{"num_key_value_heads": 4, "norm_eps": 1e-05, "qk_norm": true, "init_std_qkv": 0.0312, "optimizer": "adam_atan2", "beta1": 0.9, "lr_head": 0.00842, "max_grad_norm": 0.5, "schedule": "wsd", "batch_tokens": 65536, "max_seq_len": 384, "doc_mask": true, "train_tokens": 340000000, "max_steps": 5188, "dataset": "wikipedia_en"}
Each number is 500 + 50 x the weight over its row's rms, rounded and kept within 0 to 999. Layers, rows and columns count from 0. Numbers have three digits each. The size before them is the row's rms in percent of the matrix's.

# layer 2 attention query, 256x256, rms 0.0853, rows 192-217, columns 128-255
113:551527564387489465461487518489525463525543608553489497527527471442390479593484497450506467485548527527471569558430432397518531515451472526497564473541521525396466511498459453505530492544476557433600531471516588514554571460414501486544545428441512578442525630532397512586481533507445544483494509468545460544470431572501416502595488495603403524453491496532537412487573510525452490526502
125:491509469376503467506470532456507438470498584555416534399499545388528495577489401488398415496552489534406476607493498399478469457508516516559580506557496509449433500474533439443483606519499541461556531521480644554654504492456470514576594464455519533476558533561494545520530568546500534517556457480535431506476443519489483562531517449537480537550478511450450436505539534467458520519476
081:486423433547504531470519538453497457504543480569391409504499537544589479530540391639435400493506470552481416456537540527452413503451520596406443511573473479577488506514501487449464495438460492485532480521507472535509508474465450466517510567413553506620509427477606552521524486507538504521595466494456539534480447471515411496465508468389592494506543545432435526420509494451489464457427
087:427421417498489526521527511460450540498398450486463438564445527475465521507524487549485473479524493573413396490574564510478444499432485618495444536504516489528492540536526554534434568433494580504477515497462557500549442416494366469495467581490594505585507389454455597450547551461513528526624400457494475561540509607545550491484576489515504475532518501483513467466497459415485467488525
232:486480514492482542488478513560517531501490472473510544511470428505536548464533504470475514556499421553484480447575619574520437549476597540414453569531490459604513464559503558510552483488537462475417481542464488489426495601561535543442411585554442464608368487505595485460546471475593451491576498540474471524502588442489506441500424510436556467503510544545426574538504423539589546573443
099:538547523523511540507505542585460470502513525478463473476515509564462477514475512498522457417604537450538455435514605554589540528555494609550507512444504493486588481483566413471430516513577455574457434484528551522558484480485491404493506402516443465439470436466462514462475497474366495607517521548490573577462518524557558550453458523454453460487468450488527447570430482421540460526561
087:456521441471551490508485474536461566543502488465490490468534518515472571480573409505433526597459489509465500518495506573585479447456606577541565601470414453436462494557458512466462508457532514457538496507531502527429484553507447529542467506462513486534472500516562436451545539590540523494523552533534489484458437601482460556532578529519513508550553525500525461511508481521484484472386
103:579470588553468450491544583589510549521600408505487457489544434521438643448547475507591525482501554570515511468570534498563453594453450526449472491517552413432620498450522492558461462449575486546485385554563515527461536502466496491500484413525450433435491510390539488453479483448530555473547519557537512602572475434573497566472359472462434526439503558563433505534477510517502554564473
100:461531546553444489487514544530444407505488407546528410491498526514483551444503533546566491421513586400438551544548475470554590515448484661531473470432592451507646507532556428580439528508550452600519493517498598455499479505535487489565483442548480508444447505502558485441504514524394462502505460537476539520476495448573545537459486547443389499435521450514578489574464549426540533543458
118:443455503429545471456529369444574484428436544516451440410565530492415522553432454527475448496482486474658481517489505437502476416440468568510530517538517524406454576532486488457548602497440550421533457469559485551539516507416413549566534525426548612447521474471424471561482541518430510537503557480488436405434484588489485590510603464531466585552509474487465504523508510511475456481526
114:457542489497518487537519507479515536522483537454505595497513536472453465549494408486399505552506469422540460491372528501490545450598515540611501496589381398470439552586578436541490498550482533466488457551568541526567467453484504481482504551482559529427575413543464369586463505436569444546561641513576552443466483559479419525516494482549532527561525512496507546545530533452527436490464
103:409518496547565476499624462548432563556481449481498545583520521488482595419446464386419501530468463483520536510551513530469436439565404493487496444515470381535508511539522542543492509479543446537544455476507612508530457497573466405513470434470528485526511386548516517506386512541444475510370474556485551467460535477548564474485566527528542498507443499404620418526510542423487532442546
105:452443576461534441392546549471538462489617516534423479485551512499461550588459460561474436392466452514439531527539448474530521412479540508494501486545541471518494500479457423472514501513438462486454498503474408566615576527421444427561481468452510507540545568546468538529535544455518523501469426480543496512431392562448439504641508415568468518545492468499548503497545486506494477558426
119:520495421456507600462567521554570411498565567498446486348516550488462544600416498529454505528452476512568473553471467482472439481565563494537610482467468571459510493407607459442536540502482482558473524523558465495555484515411489471549501453434519536468475594468538461537562489452445464545502457477492431418527400529516530478505495425449517479565488503499519378432407597468442464426472
106:540460489503443491481505542534456525540451535506495507412508474584542568458466522474444519531489544581453502482510528526528456520525542532427484586559456521486429557400464448541482462610509538537517550582616441494543499508515448511486526469477493406511506462462457505470435383525557524499584444480468376539555504601467524546491382558502522542445438507554488503501465455557494548565476
099:493507450521538494402415417427548479562481517502475532435492541523431464510488512523484496492517440656510571413498569513530606514493605517392434561432518457507498445457410505501544484486561453495479525481538449476373536550565547447474547476421463469490537550591473546467582616500525561571472545484526530566552587540459446498483504513534492491500519445451510423457527464577477534489541
093:477564522530449500523479509571479502511502428428564520571434576466490495485536496490464581534542528502489492472497508546516498527604577459418508513510518483590594489546547518440519456529543478540429514578400447446430449484546495446474399596522431524501419496522684404483487496563429439560450607595481566473538560494488575471476453547484563465511541521566451565501441378588557469462516
101:599405539496537481580530453489479421538510495488541501499562566437596554541466470467539511435519439511537506470496539509504520419472521456523496483470580441532512511535438471453533621427406476550463497473425529506524464503382457510470505530492473442570495528485391574443609453459550580443571548472547517519505402516472498483528560505529469571603511448541490427486612496475468514497481
093:464451460532458584516518471404528558496506488487455486436567506476412539491472571563595448593515376612517505583523538481488432590580581426562468451505507518447526453496502472492552504430447565496528449519486446472509530466511431411424545536553505483465476589368502532534510450412540539566483522538506518578523483469532517486501504565514573544456517562469524546487505438552614553483567
096:583498481493487436450487617508405480565497518520464413421498493480514342470520563518588453481485442501524482505533426452541498554481517502541510505483546488456534437564480536517457599408560563533481508503515521570473462474517548527542539465490529498500440512608578472533568529407499471562393484434558515491487464545347511502533511528472400566476475438509481497471454545632499511578539
089:581460459518585478423617421508459423501520513525442431566414498451488461444545538470401513448497471596486494538545524447489445541587456433545511408465458508509508438385579493462605493345533481520477512588491561503497499494517560447477481551452524476501483470522584402495479522540516412462403502486532624543525463540494550493466537458574386441503485618522562442410540459488416428501515
092:495468513465471527529507463512545438578462440468492446480561441495512477508447486535523435463507446508442415510497535460440501505483496575510497506497472561479574481455543433593546425476421559472504442506493524512542506525437458515429530515470476560406610541443555499472485495411436422512463489537427607558449400464572573534457472530437566592476483516553485476567542483594404522538580
095:477511509447513419474473539508496394352628543509527451501598485541537491450524494556631466558439494428481438563585444511454544502466466503493520462486610455481536514547540413421540459466520561527586573446462491461500570478454584481574570510453472507427503443516534502512492455494402477472456404560467447541528492542457472476518538464460470420505494424529487407476458437416418468533499
105:399489532493591520436563524471546452506497477531516516519413505520579564579529337504424489562473386501458598577503524551451526510568538518544400396495520508459449487493452474452455472471592512535372539535562487514494483479521530502494458539534474435490507467521524560512505614574479599447493437496449458511543561531413514588537527484490527541479461466501478455444595434492445552535482
091:496447555547485604545580531469549392467492498564542484534582483449524577582427521568481492450504485453438550536489455527512462517590455440593515589484488348508520478498559415571479469469396579549508475548419527571451521495566470490523419467507528463498511506512519515453463500376457457516475495486536465600565417460593402478510451533568504466462556434428550489510384461435533527522462
098:397444425482539459411575556522472423534549523500548585410410505454487493504490514592598461452465505492519564461511610436504508554483479537529662506533460516506517540536569440476482527581538550473561553456604505528519516447478466474466511496534527503496472555487479496459487452544533416388508463467488542483500524533560570510529565468527402507566612412574544438484476456510495494504588
# layer 2 attention key, 256x256, rms 0.084, rows 192-216, columns 128-255
087:476406511417583459463501510463459469411411512568404387531529594425532406597466432453442468455521523484492499516532515476543530507517494513473548479519510397470400500479486490389540537553414447479470533531487521533515543480440520479538545423433565544494575488543505498609480538532408530456517493544567468482506435548480426473614526452553468474570481477498527499442503483542477500515461
095:515449532469510522499444430470468560509411539521471424424557568540500504549423508376425441495465523495504561538489474473487452425523428536461547512503446313489427517463569498502552543504487433500491460555558539550478548431458523470528544408453490547494491501505392457571500464516534516488500514584604504470614488485521449441562471450604502430475563448562529432446530510528456517450472
124:493529552561432504564512553493504465548511395444537521510477474519482473440554467451506569438438571436460461571558461524440566433531445459581491504410526513498604435443519553479444497561496405551431491428537470445486496467584546467511492534549506566475510542386514378440515475587487432539462514667423551474565531477539528477424491510469446467394477537494538467549523459491492478504481
131:440461497544415565486493521483499449541504474464515587482433522558591389530522509459486481484443572458461400572548459554514479452482498504516455561467525512432490462360546550517468390494536466583399482582571470449513480487483555519508472529569538556538444441528501433346521495520490526476565525566519512456504602460580490499431451482553546451505488465543496468456569442489460525548500
092:554602444518470520553578656477437523460533502505586552566470422545466428485571593487465611489574473545606433500498562487466633431525485527490434558462517545469455469478432548495498406562531477519479503535508438481416456405491509621544441562628481575485530538446525487454494485489524449458449522467432520493501479473463466512420435593453537504450400579482502469576484511524587444563482
098:509495472506510513540538635534479451465537416507486512535436521434521484435554470414453537505440479483490486450513604542427493422532447529515507466482497511445542527543400541496504441511507527512467506388546466402406403450532513454504487583553590510564549508441494447454434511535580485515416482482505485528523553523552578477462572556474400490435499518474472495504508507495549474564461
103:489470550541505473600495517566399475567554466467492495600443485614626483484530499476438668402477561470511469429527470453436596515557501426539450509456468556547535495487480528457472444498447517546419456507458500473489449533525574594487516634532488524507560592414506447472472451463507525582557622520499459500571477447513489446484477519482449531455485520495642456543550546519442426444527
105:475552575543424463513566514527418467456479472486552512473471426542547467430572543505520592508465463481569470457459606515516563482505441492418439457405503559470511436552411526588523446548439524505543497517527436476418453470533582476526460524519534509533490579479474544538479508475519512451424569492447642496517553535470477538451445650480531516406526529514525513531513528619519461580558
099:505517537574461579550469487543411479529542402498557493526493482530492497484556495444516508528477547509524478389498516571510489468513493464439509482458498466423524529512488527503514472578429496444525423442456461413501421456454501509505508581501548465513487560472494446456511484554542517450470546530469603489513526505453491524457418599460479495443496490495534524460572423563493501505488
095:515491468488541474500491429496494473448470571488473528461545546460446500509459455499515429539528520537463514504441456434463459546442556498524609524527503485477440481440495474472482606464436555488571511487477565574663542520425508492534553424405530478480449543590456502519543540591518596495490479496519503440488481488463464472570463447624490529571539487472546436431538538487479531466548
109:341440569450607504488394494481488513543512489471492470493602504500497597543456391559455443451543476498462510473540484488514516543456560490510595471561490484482536473533501535487513564594391525480548536427435598499593555407473476516525561482433507422455535538554413581554556533558516546509406527496526441572530514508544494570535483440537452513421502513455524450527486505495473485441531
086:518556385484390548565421493409618569518580467468524565484474590510521531511625490487524537504531562453491434424428569534509450517531546435538465389459543544480493533517455564536450476445493537536493493485532514383565451464443546495556525501562540450447458499508533486502471441549543494575555543498462596470521435498497610467487499464457474485520517535519482463503499497500582508574456
117:446496463463614525474494484443565520508532549552462509436556496559418441519497455565550453660559544545429501542507524428463524550441455458453560483466453473448450503543499488546533595605478457486594501547478518607581543456478446567546489452419472591452482570530469493580460457495435456448473493425496454491531454535488477564519501518573543481467430563451571489459480540587546445453534
091:568509431491562530486506497496642489514304539445447503410515521460536505454486451493600426498541467525441522533540520457452490470456453547541496488534497488519520517496565504374456541454444596472493519546515496571529594513453424508510540409367475638494506457485468505563511473485500484381544443524578490463470482611542416532495483507569493499573556460464549508475494541582494522509531
096:598507504494518482607491507591414472450517416502507482542463466470593415474531588353474381425491508432564462470443576511527512499507491532464411397486459610512452446528432497584524340463562539437564422439587575523458522515424536490447512489491479481522627423402521569484491547455499519531486545549529428533451539454509510458503481565453553502609458487571451559490459544398500488472461
096:483432540547458465458580555598440397526502483608442531633556494514496492449535564517555419466533470448505451519556488550496519487536422489509475543439502541476518471511568525525542549486554576489511519488477509476527486518530515427486424613468497525517408535429430429532424490440481424510607550425487446513392448456421515417442411532501491487531566528497578524536510482465598609485484
152:508583571616486523564490572557493491582482412471512451535465454522541601438576572505528580464514473459526485449544529570526481508533517559519441545442507527510577438496459536510532472492596423492474510432542496471423454549529483553420511590562461447475493503435525464412536479480430417509475534567399534555464547459491547511422461537400548514476499552519480509556467484517492514498473
103:480542457539478445451536392477605465481446551495448498510461500527586436532519421512499499611480484502483490598517453529469465430535512460427455480532520497465483450507509479486481476550585432505453571519553449501556567532514556482511463456543501557410450553541482474499506606470470543511489411406575537454526537458534472554477516525566475456516479524464517536500471473545510478541571
104:543438419477447458610531615501480463530455511582614546583524400439535462433459525478369529469476433468533473593565552519541494445531557513449407620501527535558476488530447544549469437492542531515516553461548507410400560580521473474583476490515478504593470536561544527445515534470562414508527437469440451493544525425452569492419492531441451551514450469452508505473467459443557453634446
087:580475475484514445476494500501408464491460540498482502591564527600468558524502477509414479450495475502515521554514546440497508465547518470512557514451562489539541562421510485443544435606511492477552423570573492458505486479488455512507549452462473530484535479558389424488536415518524571562519561443413495540599552454441528501454478554482524467571464544526468503542459461421563508457427
081:528409504518570495461465425435572436571537455480441476442505517521506499514592506491537436508480589581459499495562554572494442473376489492461456445510497446549390609498485496447546360499478439480472426564592445490450452547537485508448506487443488472552493592529512451503439432432471477503493536450457517491532502421451499512431557422464527525526529524502527448503501466508515474486529
091:484479401478518514542518471436571396520476535513506480509460523430506574459479511512434544587460521630476587466411602472483419505360559584547512465471443584505480471541462528463476539499480519556408539468521542451447448459458479489586486500455515526542499541545443486451465575531550521489566561456470466521474473557526539454536483551479522492446465453458469442510498511521486493451501
082:522554521522512562436509456453526549453560480462474495487450518486484486489438517518509493451510564568493438501447296523551465408514476448419483506460476457470439574566417514508471493530536420509570510564516455508451496537571467505553417537490531537604598528600559489584570501485429445581463423539496482535468551620561506454572486456526460564517509421450496482495538535565426458564542
088:600514478544578491472560468437545556419530501497522516459579497514456567517587519488512440443551486514479454575537420534501615525531432556501567499472524446465450564494487523469513529553514563458463550490532577496465430512422558487497487488457559560464556550565426446469417464418482486453481547446494452503487378536559435533559441527494518499525511519399478426486489437484524487414592
082:516471509525503528444420509509584591548441534543469429533517466541540417497526523541508516537498483532529600471524526522438509439420580482502382453550453635468504463512574557523549543520534514399473502549506439476460575498484477441468477507466509469531469478460513527523532494509585487450484543403514575501494449566544507503582593538457546597524444454509505391508446503499445553456561